config.toml
bias = "all"
parallel_block = true
warmup_steps = 501
train_tokens = 115700000
Each number is 200 + 20 x the weight over its row's rms, rounded and kept within 0 to 999. Layers, rows and columns count from 0. The size before them is the row's rms in percent of the matrix's.

# layer 3 attention query, 128x96, rms 0.143, rows 0-127, columns 0-47
083,208,198,214,212,194,194,180,196,183,223,209,208,191,210,212,226,198,183,240,191,225,216,170,213,222,176,199,147,210,212,136,167,221,211,209,222,204,240,192,195,196,215,172,213,201,210,198,205
091,192,207,213,214,197,212,180,197,228,214,216,219,205,180,207,225,203,192,179,164,219,219,197,203,229,176,201,171,208,184,167,175,185,197,222,209,211,235,188,207,152,232,186,202,196,193,193,189
153,213,205,184,182,174,207,220,199,211,203,174,203,202,173,200,196,220,217,195,199,184,229,216,159,187,230,210,232,230,214,204,228,211,183,178,163,240,161,210,197,209,193,209,192,189,209,188,176
132,180,179,218,199,210,195,174,190,202,185,221,199,222,200,204,200,184,170,201,187,224,173,183,223,220,184,187,170,172,175,193,162,155,207,209,228,179,228,191,196,166,204,192,197,199,211,208,243
165,230,221,189,183,186,211,218,211,202,234,184,202,201,187,195,213,218,225,194,191,175,224,225,172,177,212,201,214,243,237,193,229,216,182,171,170,231,170,204,197,223,195,196,216,180,188,184,185
212,207,220,181,184,188,211,218,199,193,224,172,190,204,206,191,204,225,217,197,200,187,218,221,154,180,240,213,217,213,207,234,242,208,201,184,163,212,166,208,185,218,190,211,189,181,199,194,191
073,187,189,210,195,223,199,153,229,245,200,217,207,163,169,174,197,194,170,185,182,224,169,200,197,170,173,167,191,199,204,202,194,198,189,222,206,214,241,203,183,224,173,213,199,202,203,174,202
097,209,219,203,197,190,208,180,194,196,228,180,155,157,211,188,181,163,190,177,198,208,192,222,211,171,212,199,191,199,205,202,195,192,241,204,219,185,187,186,206,207,160,197,219,190,206,219,223
283,210,218,172,186,179,210,216,214,210,210,176,192,204,202,189,195,226,219,197,199,176,226,214,165,172,223,206,223,233,210,236,236,211,188,182,181,235,164,199,192,222,193,210,191,189,199,188,191
141,209,212,176,180,173,199,227,197,233,207,179,198,190,187,185,211,217,213,190,188,173,233,219,173,179,226,211,227,231,214,209,226,232,174,192,169,224,170,206,204,198,206,206,208,188,174,183,178
069,201,203,219,196,220,190,179,190,178,159,202,245,193,214,215,198,241,170,228,163,230,186,202,194,225,181,202,173,195,184,223,201,183,223,236,192,177,229,199,233,178,183,197,216,149,161,190,198
069,184,166,196,190,190,227,218,194,243,190,201,232,194,195,216,195,203,242,195,200,211,216,238,196,197,174,215,231,196,195,183,203,206,193,202,171,201,177,224,176,198,211,221,169,231,205,203,225
077,183,195,206,187,200,198,186,212,181,175,216,220,240,198,200,222,234,164,188,211,239,169,196,168,222,211,210,192,199,206,193,193,162,231,180,177,184,183,172,206,167,220,206,200,171,233,195,225
098,210,203,173,172,179,211,194,184,185,213,200,194,213,191,209,210,227,170,183,161,207,218,203,186,173,211,212,170,190,217,228,222,209,216,213,181,220,169,191,225,198,203,176,178,180,205,195,215
087,217,182,184,185,182,191,214,210,203,211,189,193,211,224,187,247,201,221,196,201,206,207,184,187,226,189,203,218,231,156,178,194,189,159,224,200,203,172,200,199,141,185,207,193,187,237,207,198
096,187,188,224,203,222,200,188,197,158,186,207,194,178,211,164,213,195,216,214,228,152,220,183,173,190,193,187,180,223,214,181,198,167,177,177,227,198,209,175,196,217,221,169,195,207,234,221,161
084,160,179,250,181,184,196,195,221,238,206,211,230,211,164,218,195,217,181,197,225,220,240,174,215,183,182,193,185,210,195,206,210,239,218,227,170,245,206,190,193,201,229,204,223,215,164,185,205
090,194,211,234,202,212,234,193,198,203,231,209,191,202,165,217,198,224,215,173,192,216,188,197,158,226,190,221,198,178,144,175,183,223,151,201,242,212,199,180,196,200,180,185,173,200,211,195,183
097,176,225,232,200,227,232,203,235,186,219,205,192,177,211,231,198,207,198,195,181,221,211,175,235,203,211,202,204,176,190,203,204,209,203,238,215,187,185,187,185,227,163,213,208,168,166,240,216
104,158,205,199,208,204,193,178,182,219,174,216,208,207,232,185,176,252,189,183,198,201,183,193,200,201,202,195,213,170,161,235,203,218,181,216,197,196,159,203,201,199,200,255,174,205,202,196,188
082,206,168,206,167,204,192,201,210,171,199,175,270,185,206,216,205,186,222,213,239,162,203,182,187,192,201,184,195,209,205,229,201,195,204,178,183,254,236,222,178,226,218,188,193,201,231,193,185
079,207,202,156,215,176,182,227,184,190,176,202,177,229,231,206,228,206,208,192,230,189,201,194,165,188,211,226,181,195,200,220,205,175,165,198,221,168,241,196,228,196,199,195,187,200,172,212,205
086,215,174,208,199,184,180,223,190,205,201,194,211,222,168,182,233,216,161,225,219,216,201,201,220,223,208,191,236,169,183,257,203,217,189,226,207,171,148,226,194,180,197,189,194,173,175,183,206
086,221,180,192,166,192,171,225,197,168,204,187,217,160,221,208,230,183,208,247,190,236,216,206,218,165,207,189,201,201,228,226,218,199,172,199,168,210,211,224,249,201,225,186,200,173,201,208,216
096,156,188,176,229,204,230,168,225,190,212,217,201,232,182,172,179,186,222,169,190,220,204,221,180,190,212,215,202,201,205,197,222,213,202,214,221,237,182,184,184,224,207,191,214,190,244,230,186
079,207,186,200,196,217,216,213,201,223,188,189,196,226,186,203,216,209,163,260,226,169,188,181,193,243,192,187,168,202,176,177,191,171,188,181,192,184,231,192,207,231,201,180,216,216,212,209,201
096,214,233,222,189,234,200,174,182,194,195,215,180,207,194,195,220,187,190,199,175,206,180,203,230,207,201,225,216,206,204,146,166,167,207,175,224,171,222,189,187,186,220,200,215,177,201,184,175
086,201,206,222,216,212,188,188,208,226,231,216,229,193,203,172,195,227,196,175,193,188,168,173,188,198,198,173,227,195,188,193,210,219,232,208,187,174,188,172,162,183,219,207,215,204,134,200,196
088,192,148,200,175,181,223,201,190,213,189,206,204,217,166,228,253,216,164,199,206,202,215,182,177,193,206,208,182,221,211,166,197,152,185,211,195,218,259,223,190,179,231,174,209,196,180,204,206
084,210,229,215,190,214,227,194,182,182,226,182,185,193,184,214,176,201,175,188,187,174,207,202,205,210,203,208,202,186,187,216,186,209,181,178,199,196,185,200,209,209,176,193,160,215,161,181,167
083,237,186,177,200,208,186,208,188,176,186,194,200,212,201,190,219,188,204,202,204,214,181,231,223,151,210,215,221,197,220,214,197,225,210,178,175,183,208,177,200,223,215,204,241,191,182,208,175
091,200,195,175,198,216,156,184,201,238,195,208,175,197,190,204,238,196,161,182,191,181,217,229,231,173,207,192,217,167,168,178,196,213,212,196,201,206,184,153,214,194,212,225,208,213,205,173,236
092,189,192,209,194,168,202,196,224,152,184,190,195,221,221,193,181,208,236,218,231,221,188,173,215,231,212,188,188,192,181,191,202,188,186,200,187,208,194,197,188,199,227,184,168,189,264,209,186
092,199,179,188,198,174,164,204,197,220,198,183,196,202,238,198,196,190,175,191,235,177,198,191,196,197,161,229,196,216,236,188,225,197,199,194,227,181,257,219,216,150,218,221,202,169,211,173,172
093,181,204,174,205,193,231,212,205,206,186,186,207,222,192,149,192,213,213,179,182,211,181,199,179,209,206,176,208,182,192,204,184,209,204,192,210,204,185,218,216,216,175,233,227,189,161,154,247
091,205,179,216,195,170,218,199,188,197,187,203,212,228,194,192,163,206,202,185,183,185,215,173,176,175,198,226,201,231,180,207,203,202,182,209,213,211,221,189,251,194,182,195,225,216,190,184,198
080,207,217,153,220,201,180,247,245,201,205,201,149,197,209,173,216,214,199,200,229,189,205,185,190,213,193,217,206,189,199,209,207,220,182,209,219,182,205,205,208,223,170,191,214,194,198,214,187
097,191,196,200,194,187,218,180,208,206,211,210,190,204,204,215,151,208,213,181,170,198,183,203,170,214,193,218,228,245,175,221,199,193,167,240,195,197,207,224,189,177,175,226,144,196,237,217,195
090,197,195,225,197,208,217,187,221,180,208,200,208,167,184,201,223,167,180,215,209,189,197,184,183,192,216,194,209,214,276,149,206,169,194,206,230,217,224,200,200,212,229,183,210,177,190,225,203
105,196,224,161,211,171,167,201,170,252,209,214,166,259,177,204,194,187,146,195,220,194,199,208,213,195,189,220,213,217,164,183,192,180,197,223,213,179,184,184,185,208,185,202,197,188,222,171,192
082,231,183,213,189,208,251,181,226,165,216,170,233,185,191,225,225,151,233,189,195,177,195,220,200,218,210,189,200,185,203,223,199,222,193,232,160,200,194,214,177,221,154,180,189,212,188,239,196
090,178,194,186,208,169,190,217,182,169,199,199,241,189,203,210,175,229,255,203,189,177,194,182,147,220,198,207,192,172,151,190,201,191,188,187,204,211,234,217,167,226,197,194,182,199,204,223,171
105,190,199,199,206,203,249,202,216,216,201,167,176,207,207,171,172,233,187,186,171,205,203,219,220,230,163,199,222,181,179,204,200,190,205,215,214,209,162,189,172,203,186,241,179,200,213,192,146
086,165,200,190,192,218,189,193,200,171,198,189,162,220,228,187,200,212,162,166,206,203,202,193,222,184,192,192,175,157,214,213,181,214,199,174,166,209,182,190,220,197,202,216,182,195,177,166,219
099,206,206,191,183,236,153,199,238,217,171,218,216,186,198,189,187,244,175,192,205,202,184,206,213,213,187,189,223,204,182,183,194,200,220,174,188,182,224,208,210,195,210,256,194,181,167,143,191
089,215,175,208,179,204,243,195,192,218,215,205,195,172,223,248,193,175,178,178,188,218,206,141,170,199,188,214,208,237,224,186,206,190,218,188,184,217,237,185,163,233,225,186,185,183,232,201,210
086,187,190,232,190,202,214,194,224,209,197,205,218,196,176,208,180,199,192,235,170,202,207,173,166,230,202,210,209,227,213,156,198,214,199,172,211,243,201,165,210,225,197,190,204,206,194,147,172
104,202,182,217,199,199,233,210,191,237,200,192,187,175,190,229,188,208,210,191,217,182,229,204,204,197,190,186,188,243,217,200,227,203,201,229,202,221,252,203,181,221,172,166,217,186,198,170,152
094,182,199,164,204,187,201,220,193,238,197,201,208,243,206,219,143,174,210,240,217,202,192,181,194,208,183,220,195,196,224,193,212,208,214,197,208,235,195,204,199,221,200,207,217,200,190,167,191
094,207,173,201,221,189,217,198,179,190,225,202,199,205,221,173,233,150,205,246,192,217,214,158,192,202,204,197,176,216,250,176,212,202,214,239,229,215,197,194,236,178,205,176,202,197,201,185,213
096,217,207,213,216,181,233,248,171,188,217,174,173,197,172,197,184,190,205,188,200,193,191,208,177,172,200,196,226,176,170,209,203,167,217,210,218,190,212,183,182,182,201,172,166,207,212,217,173
084,200,204,204,196,208,188,187,201,230,159,219,205,223,208,186,198,198,199,170,180,214,194,194,195,180,196,196,165,215,250,160,187,209,241,188,219,171,170,186,188,206,223,227,243,178,182,216,226
086,227,217,201,226,181,190,170,180,190,159,187,144,195,241,170,175,204,190,182,210,184,202,207,212,232,188,218,214,182,189,210,223,183,228,187,210,186,197,199,222,209,192,218,203,199,190,223,199
091,214,205,206,208,191,166,223,167,210,201,205,202,204,196,175,164,242,220,211,227,202,188,207,137,170,213,182,206,195,180,240,223,184,192,186,206,178,176,189,229,189,221,204,181,204,239,217,187
091,202,186,184,217,160,162,226,173,202,155,201,236,214,196,269,210,201,199,211,214,193,207,187,188,195,211,198,205,209,181,224,201,215,199,215,160,188,227,195,206,213,193,179,197,171,227,190,221
093,204,211,177,180,197,168,202,182,244,179,221,167,193,196,221,166,173,214,189,201,182,226,212,182,184,212,216,228,211,220,226,200,197,186,210,167,207,216,239,201,216,194,168,187,216,180,188,180
098,191,182,201,219,190,206,186,194,182,205,196,170,206,225,157,172,213,214,226,204,209,194,187,172,223,176,211,215,219,232,218,209,186,208,192,177,191,191,187,182,246,205,212,199,206,210,182,173
092,206,178,185,194,197,177,226,208,213,218,189,197,181,209,213,178,178,221,248,200,186,206,220,197,199,213,205,192,181,194,228,192,217,193,193,241,205,206,261,215,217,180,218,171,182,222,188,188
087,197,176,187,193,202,189,224,219,198,204,200,217,253,216,216,221,208,187,215,202,250,207,149,198,213,203,202,179,191,232,239,221,166,200,160,201,201,187,198,222,222,226,221,172,164,227,197,220
081,183,201,211,197,221,238,200,202,207,183,226,169,167,171,215,176,186,200,193,142,190,184,215,184,208,178,192,234,162,186,148,194,180,202,201,203,187,193,196,220,253,201,192,213,197,199,185,213
099,198,229,194,195,196,166,189,178,191,196,195,161,212,214,223,193,176,204,212,167,194,205,183,205,213,183,181,208,203,228,145,190,209,190,157,245,184,236,192,210,224,192,202,214,179,245,169,233
099,220,195,206,190,213,210,204,244,208,193,206,195,217,200,187,226,171,219,221,217,212,215,183,190,148,193,196,169,241,252,177,222,172,197,166,189,204,220,188,176,247,237,187,238,192,213,197,192
094,192,193,213,192,188,170,199,188,218,174,204,201,211,214,217,178,253,194,197,207,186,190,209,192,183,201,208,203,212,187,218,185,197,181,171,174,202,199,197,175,211,219,244,191,190,205,213,166
089,188,219,200,193,223,216,198,223,229,191,191,171,189,205,199,188,196,212,175,182,220,208,245,170,191,202,203,191,183,206,196,199,175,164,184,198,175,208,201,182,206,204,219,237,222,162,208,215
102,216,195,192,202,198,186,212,169,202,196,177,210,188,176,196,212,180,149,192,167,220,238,189,187,210,210,220,218,172,212,181,198,169,223,218,250,191,204,209,217,197,210,221,209,247,206,159,193
086,229,236,203,212,201,195,199,230,213,208,199,211,217,193,239,184,227,190,228,206,201,181,190,189,222,174,214,212,223,209,138,208,211,230,209,174,195,216,191,217,228,221,207,207,189,166,220,209
122,188,191,194,229,195,187,162,175,163,233,211,177,198,223,179,224,200,193,160,217,221,164,197,182,219,229,191,240,167,212,204,217,209,185,218,206,157,203,199,213,170,192,209,196,223,193,221,217
135,230,169,230,220,176,199,192,183,196,210,186,185,186,182,198,214,164,180,220,185,209,249,186,210,243,162,211,182,175,216,188,185,188,198,200,230,193,217,220,199,190,183,213,195,240,205,179,203
134,158,192,208,237,230,204,187,221,236,208,229,224,181,201,233,190,191,202,169,243,201,140,208,218,198,207,158,210,198,187,206,176,190,213,211,190,199,209,198,186,197,219,172,197,246,200,215,196
117,193,198,172,154,219,186,213,187,191,180,210,195,166,203,212,213,208,213,205,198,213,198,218,208,196,242,195,145,199,210,171,220,166,187,198,209,205,219,215,181,192,215,186,197,207,208,201,241
090,195,177,191,201,169,201,218,210,238,194,189,197,195,169,221,217,205,209,216,198,226,212,197,185,204,176,217,244,206,155,214,193,211,209,208,195,164,197,206,187,207,199,218,205,182,209,169,172
103,230,189,195,194,175,198,224,194,229,191,199,202,165,180,136,198,191,215,216,223,169,213,193,185,200,179,197,216,229,186,200,204,189,215,212,207,207,213,160,208,231,193,180,202,191,202,150,170
097,202,178,205,208,229,171,182,210,188,225,213,223,167,223,192,222,195,175,202,186,199,228,246,219,189,177,170,211,229,169,197,208,224,220,207,162,227,205,161,196,239,207,215,228,194,219,216,181
130,211,169,177,204,172,205,191,188,190,199,224,231,231,145,211,225,220,174,203,168,193,239,181,196,192,202,189,224,177,248,196,223,181,202,211,194,205,201,206,222,211,203,190,195,212,199,163,221
130,175,205,204,155,237,187,180,222,199,208,204,171,215,234,188,222,221,230,223,247,210,142,199,203,203,229,225,179,201,163,227,210,197,190,194,183,174,188,212,198,197,200,192,187,169,182,215,200
115,204,224,184,193,210,206,215,188,182,242,186,165,233,232,190,196,218,223,230,229,207,163,199,175,187,205,206,169,205,211,217,213,220,179,203,203,183,184,212,216,195,164,177,207,139,205,206,197
124,201,206,213,241,207,187,205,188,212,179,185,213,187,186,183,199,191,181,172,213,198,221,227,210,242,186,177,200,181,189,201,177,224,195,214,206,191,202,205,210,195,205,234,186,266,172,187,214
108,181,201,174,210,168,216,197,211,228,214,197,223,180,178,189,144,186,180,162,218,160,205,242,177,189,224,201,203,198,200,215,225,214,191,193,199,208,206,185,201,199,170,199,221,213,172,160,174
100,218,198,209,193,209,226,203,163,159,181,207,199,175,200,187,222,196,184,180,206,235,201,170,211,212,206,192,162,152,204,185,221,184,181,172,242,186,185,222,211,186,229,214,189,207,229,190,255
078,217,188,223,212,201,195,226,202,149,198,158,217,182,216,228,180,213,179,219,201,249,215,207,182,220,198,178,179,172,207,174,199,161,227,166,233,201,178,203,216,206,232,227,196,186,232,230,213
091,191,230,187,186,193,214,194,218,200,183,184,200,173,184,206,193,197,224,187,178,217,214,196,189,212,184,212,206,206,169,192,205,190,231,225,199,161,214,186,154,193,183,209,153,228,157,186,200
083,206,198,174,176,162,206,214,225,192,186,210,204,244,185,207,207,155,222,209,207,177,186,196,195,196,237,224,185,190,214,218,197,197,193,183,183,184,191,219,211,191,180,228,171,190,175,175,241
088,210,193,218,206,247,164,219,191,192,203,179,217,139,231,211,210,205,231,205,202,196,195,201,210,229,148,207,230,217,189,189,181,213,205,194,201,216,186,190,171,209,205,215,201,201,214,193,173
082,177,259,191,214,235,203,192,203,226,196,190,227,175,207,187,195,197,173,171,191,204,172,177,225,188,183,198,185,203,199,179,198,201,231,214,179,176,231,202,178,207,214,207,205,215,135,191,189
088,192,237,241,203,176,208,188,196,258,235,191,201,186,211,212,160,203,214,196,228,211,182,230,200,184,248,200,210,189,173,193,210,203,237,189,197,199,216,186,194,205,207,224,213,220,166,195,172
097,197,171,200,211,191,189,195,222,203,228,177,171,200,218,212,171,224,191,225,199,223,213,202,215,225,192,177,198,183,217,197,215,229,197,170,194,221,176,205,221,175,207,198,213,171,223,199,245
089,167,174,222,205,234,197,177,185,200,193,211,232,221,201,178,222,221,171,156,194,225,193,150,207,226,202,210,183,176,226,219,210,154,195,210,221,177,182,210,189,189,217,212,189,176,211,182,233
106,232,180,193,217,185,187,213,185,160,209,207,190,214,212,204,213,193,180,192,182,228,231,122,204,239,177,226,201,209,226,204,222,243,174,179,197,178,205,217,208,184,210,202,212,171,203,194,249
096,206,210,201,231,225,184,202,201,178,212,211,203,201,206,214,213,184,157,133,201,214,200,155,183,220,201,222,233,191,226,191,200,209,183,174,217,192,227,238,208,202,197,183,218,202,230,206,216
101,223,202,206,210,208,181,192,194,183,206,180,192,147,226,213,152,228,198,168,207,219,205,231,211,201,202,204,208,212,174,210,180,181,221,161,192,211,201,196,185,188,223,245,202,194,192,236,160
089,198,221,185,201,189,209,186,214,216,178,219,197,220,190,185,197,190,173,153,231,176,213,200,189,213,197,189,228,223,192,194,207,220,209,181,205,234,191,201,221,206,202,187,199,183,204,190,181
088,163,216,192,157,193,206,176,216,219,185,215,188,210,176,183,201,186,225,216,217,168,192,257,189,193,175,206,197,212,182,208,174,175,182,208,189,189,223,194,174,207,206,182,171,224,223,196,169
101,210,205,204,222,202,209,197,179,191,216,205,209,222,235,234,241,204,174,184,182,217,173,203,220,202,210,186,223,200,189,179,201,221,177,218,170,208,192,225,152,189,206,235,221,173,196,219,228
085,204,179,218,195,156,220,203,191,205,215,197,210,208,200,195,186,171,176,230,204,199,212,170,272,170,218,169,164,193,166,184,220,200,206,173,186,223,194,206,227,213,199,212,240,206,194,194,192
084,226,173,203,214,205,218,189,190,159,210,212,235,151,199,176,196,182,153,178,205,211,196,176,185,220,228,184,200,190,197,177,225,208,208,182,197,212,193,197,220,199,198,209,203,152,212,212,184
091,184,203,180,191,204,199,213,175,204,214,194,223,218,205,230,228,191,194,185,198,236,188,175,178,192,185,196,209,190,175,211,213,209,218,239,192,166,192,186,180,194,201,223,168,161,199,192,189
112,176,180,180,204,186,206,214,177,218,206,187,185,248,207,183,192,217,236,223,219,208,224,195,195,201,174,178,215,182,210,209,218,219,198,183,201,194,177,173,225,235,178,188,182,197,239,188,174
076,200,223,208,206,220,166,216,198,238,220,222,191,191,199,229,155,202,203,192,191,199,197,247,202,160,216,204,225,223,180,212,180,232,203,211,187,218,231,186,167,206,164,196,185,245,209,217,182
083,193,179,173,195,182,247,226,203,174,180,192,195,230,173,190,193,205,180,210,226,215,232,162,198,190,208,196,230,187,190,164,205,170,232,195,197,163,182,198,231,237,196,198,199,178,199,210,204
092,205,195,187,216,237,175,177,204,219,235,180,185,157,239,204,198,189,213,184,179,209,211,190,208,208,159,207,250,217,216,209,193,210,207,199,198,205,218,205,175,212,181,196,232,223,220,227,165
080,196,178,197,185,218,194,230,208,175,142,207,196,174,197,188,242,205,214,220,204,177,200,197,194,200,173,224,203,179,183,179,180,174,201,190,208,184,227,235,207,189,228,183,223,219,240,164,171
090,217,179,190,189,198,197,218,187,164,193,187,235,193,167,195,244,192,170,206,178,219,211,158,209,219,214,208,150,191,199,169,214,181,216,187,213,188,227,219,199,193,228,181,182,166,204,181,215
093,182,204,230,173,209,198,195,201,203,225,200,152,217,188,221,189,226,230,221,182,198,156,161,203,191,199,212,198,175,190,233,194,179,173,202,206,195,206,213,180,180,199,191,189,229,231,212,224
094,157,223,206,176,220,189,178,218,205,204,216,182,193,177,220,192,184,228,216,174,189,195,231,212,184,176,223,178,223,196,203,174,164,200,191,201,190,235,197,146,198,208,198,190,229,190,198,234
097,212,183,216,241,198,230,174,205,190,232,186,204,190,224,191,167,227,173,206,212,215,185,229,219,240,223,186,204,225,181,212,205,174,191,211,204,217,171,211,182,183,212,229,194,208,191,238,202
095,177,180,173,201,184,216,178,187,235,183,199,261,178,213,197,204,208,197,176,209,186,198,211,189,223,215,176,204,196,200,236,188,186,215,226,176,197,207,214,191,201,191,208,204,198,209,215,171
082,222,202,199,177,184,197,193,203,192,193,176,208,168,245,213,200,187,161,197,184,217,184,228,186,206,218,221,219,201,202,205,205,204,246,192,180,192,216,204,196,189,206,211,212,157,158,205,200
088,198,205,204,189,200,210,192,169,185,171,189,209,177,192,164,226,200,197,198,185,241,204,188,193,217,203,203,192,208,175,226,204,192,239,213,197,181,203,201,174,218,201,242,183,181,166,184,217
091,228,204,170,187,176,229,222,170,163,177,181,206,220,183,211,218,229,157,195,182,234,206,197,207,218,218,193,197,197,197,188,220,196,205,214,186,170,191,185,221,207,220,208,183,187,197,187,234
096,174,220,229,252,227,192,186,225,239,207,213,211,198,184,209,181,228,223,189,223,208,192,226,213,206,181,165,217,199,160,209,171,214,212,218,222,223,186,175,156,224,194,229,212,244,210,208,201
081,216,229,214,199,193,210,222,210,214,211,199,220,187,203,205,217,218,187,184,204,184,181,224,170,207,187,200,170,186,173,164,196,228,177,182,224,239,196,174,201,184,225,184,194,174,183,185,215
092,190,187,191,200,190,192,257,209,183,182,205,208,216,182,187,208,190,202,191,206,199,202,191,195,171,182,205,210,184,231,184,201,182,189,200,214,213,175,204,234,200,207,162,214,187,256,192,197
097,183,196,223,174,227,161,195,223,246,180,195,173,187,210,213,174,183,238,247,203,168,172,205,199,185,192,198,171,183,179,230,212,208,186,211,215,206,202,205,176,193,214,233,208,210,204,167,209
089,218,193,216,206,192,208,197,205,172,190,219,226,219,203,188,221,235,187,189,184,208,212,162,181,221,152,199,219,230,185,190,189,217,180,185,206,204,220,232,174,196,214,214,207,214,228,201,226
095,175,199,204,212,197,222,212,195,228,191,205,212,228,195,185,200,218,229,232,204,175,196,208,223,187,203,153,201,200,195,218,196,194,207,214,210,225,146,187,189,214,161,205,239,228,223,219,180
089,199,220,223,190,208,201,189,207,215,202,190,174,186,171,166,201,203,224,218,219,204,195,215,187,172,178,209,232,180,199,191,186,193,221,182,179,204,198,187,199,192,189,154,183,212,241,211,165
096,202,191,204,182,197,230,202,187,191,187,211,238,197,196,191,227,207,187,209,180,238,211,139,198,206,183,188,200,204,189,174,199,226,216,223,179,197,149,217,193,215,235,218,200,155,199,173,207
088,217,188,250,212,217,186,196,178,195,239,196,201,219,219,192,149,224,227,203,201,210,193,185,189,186,193,183,175,208,205,220,197,223,212,200,193,211,163,183,233,216,197,203,226,215,217,201,194
085,213,206,187,220,208,178,240,202,194,194,183,185,182,181,208,216,192,209,171,209,188,208,249,185,216,221,185,233,197,195,166,180,236,214,196,200,207,205,200,212,236,188,183,180,194,200,185,182
090,211,192,212,234,196,211,191,182,183,209,206,215,249,181,183,229,218,200,188,155,204,238,140,192,203,146,191,220,212,230,191,177,230,184,207,178,212,199,205,192,206,217,183,208,194,213,203,217
086,187,222,194,208,201,189,195,223,226,210,209,200,185,200,181,181,209,221,189,200,182,188,233,207,213,201,183,229,220,177,203,164,226,224,173,177,189,224,204,171,219,197,200,205,264,163,222,183
089,187,184,173,179,186,190,177,192,211,210,214,195,214,190,212,199,208,214,253,199,221,216,192,212,203,166,214,205,207,191,175,194,254,210,187,194,199,173,174,194,199,178,204,195,128,187,214,212
093,161,204,205,202,248,183,196,187,170,181,182,179,192,201,230,168,213,243,208,208,195,218,236,193,212,191,188,213,188,199,175,167,197,175,215,192,216,188,198,207,187,205,193,168,219,223,238,192
079,233,200,210,246,177,235,180,213,208,207,204,204,218,255,180,190,221,196,199,223,207,194,204,206,222,207,185,223,197,186,183,216,206,228,206,206,196,155,181,218,184,190,237,195,156,192,191,211
100,190,214,230,197,197,198,180,197,236,220,176,198,199,176,233,154,223,213,184,199,202,207,184,204,191,215,196,194,194,196,232,219,181,222,210,183,207,228,197,215,191,200,219,194,220,144,196,187
090,194,212,188,199,217,178,209,191,200,160,190,209,194,193,215,203,203,206,231,171,184,174,237,227,140,202,185,211,225,192,183,214,186,223,200,191,196,212,199,163,232,199,210,184,227,206,189,196
092,178,227,190,186,200,234,211,195,236,198,221,217,245,214,193,254,211,195,199,198,228,164,201,217,191,198,186,208,181,176,225,204,187,215,230,197,218,166,222,172,209,212,225,216,190,227,181,226
087,247,201,197,243,213,168,186,201,179,236,184,199,186,247,212,167,184,159,203,202,198,213,232,192,203,187,187,193,223,181,191,202,222,207,192,195,269,171,208,198,175,204,203,227,177,159,224,187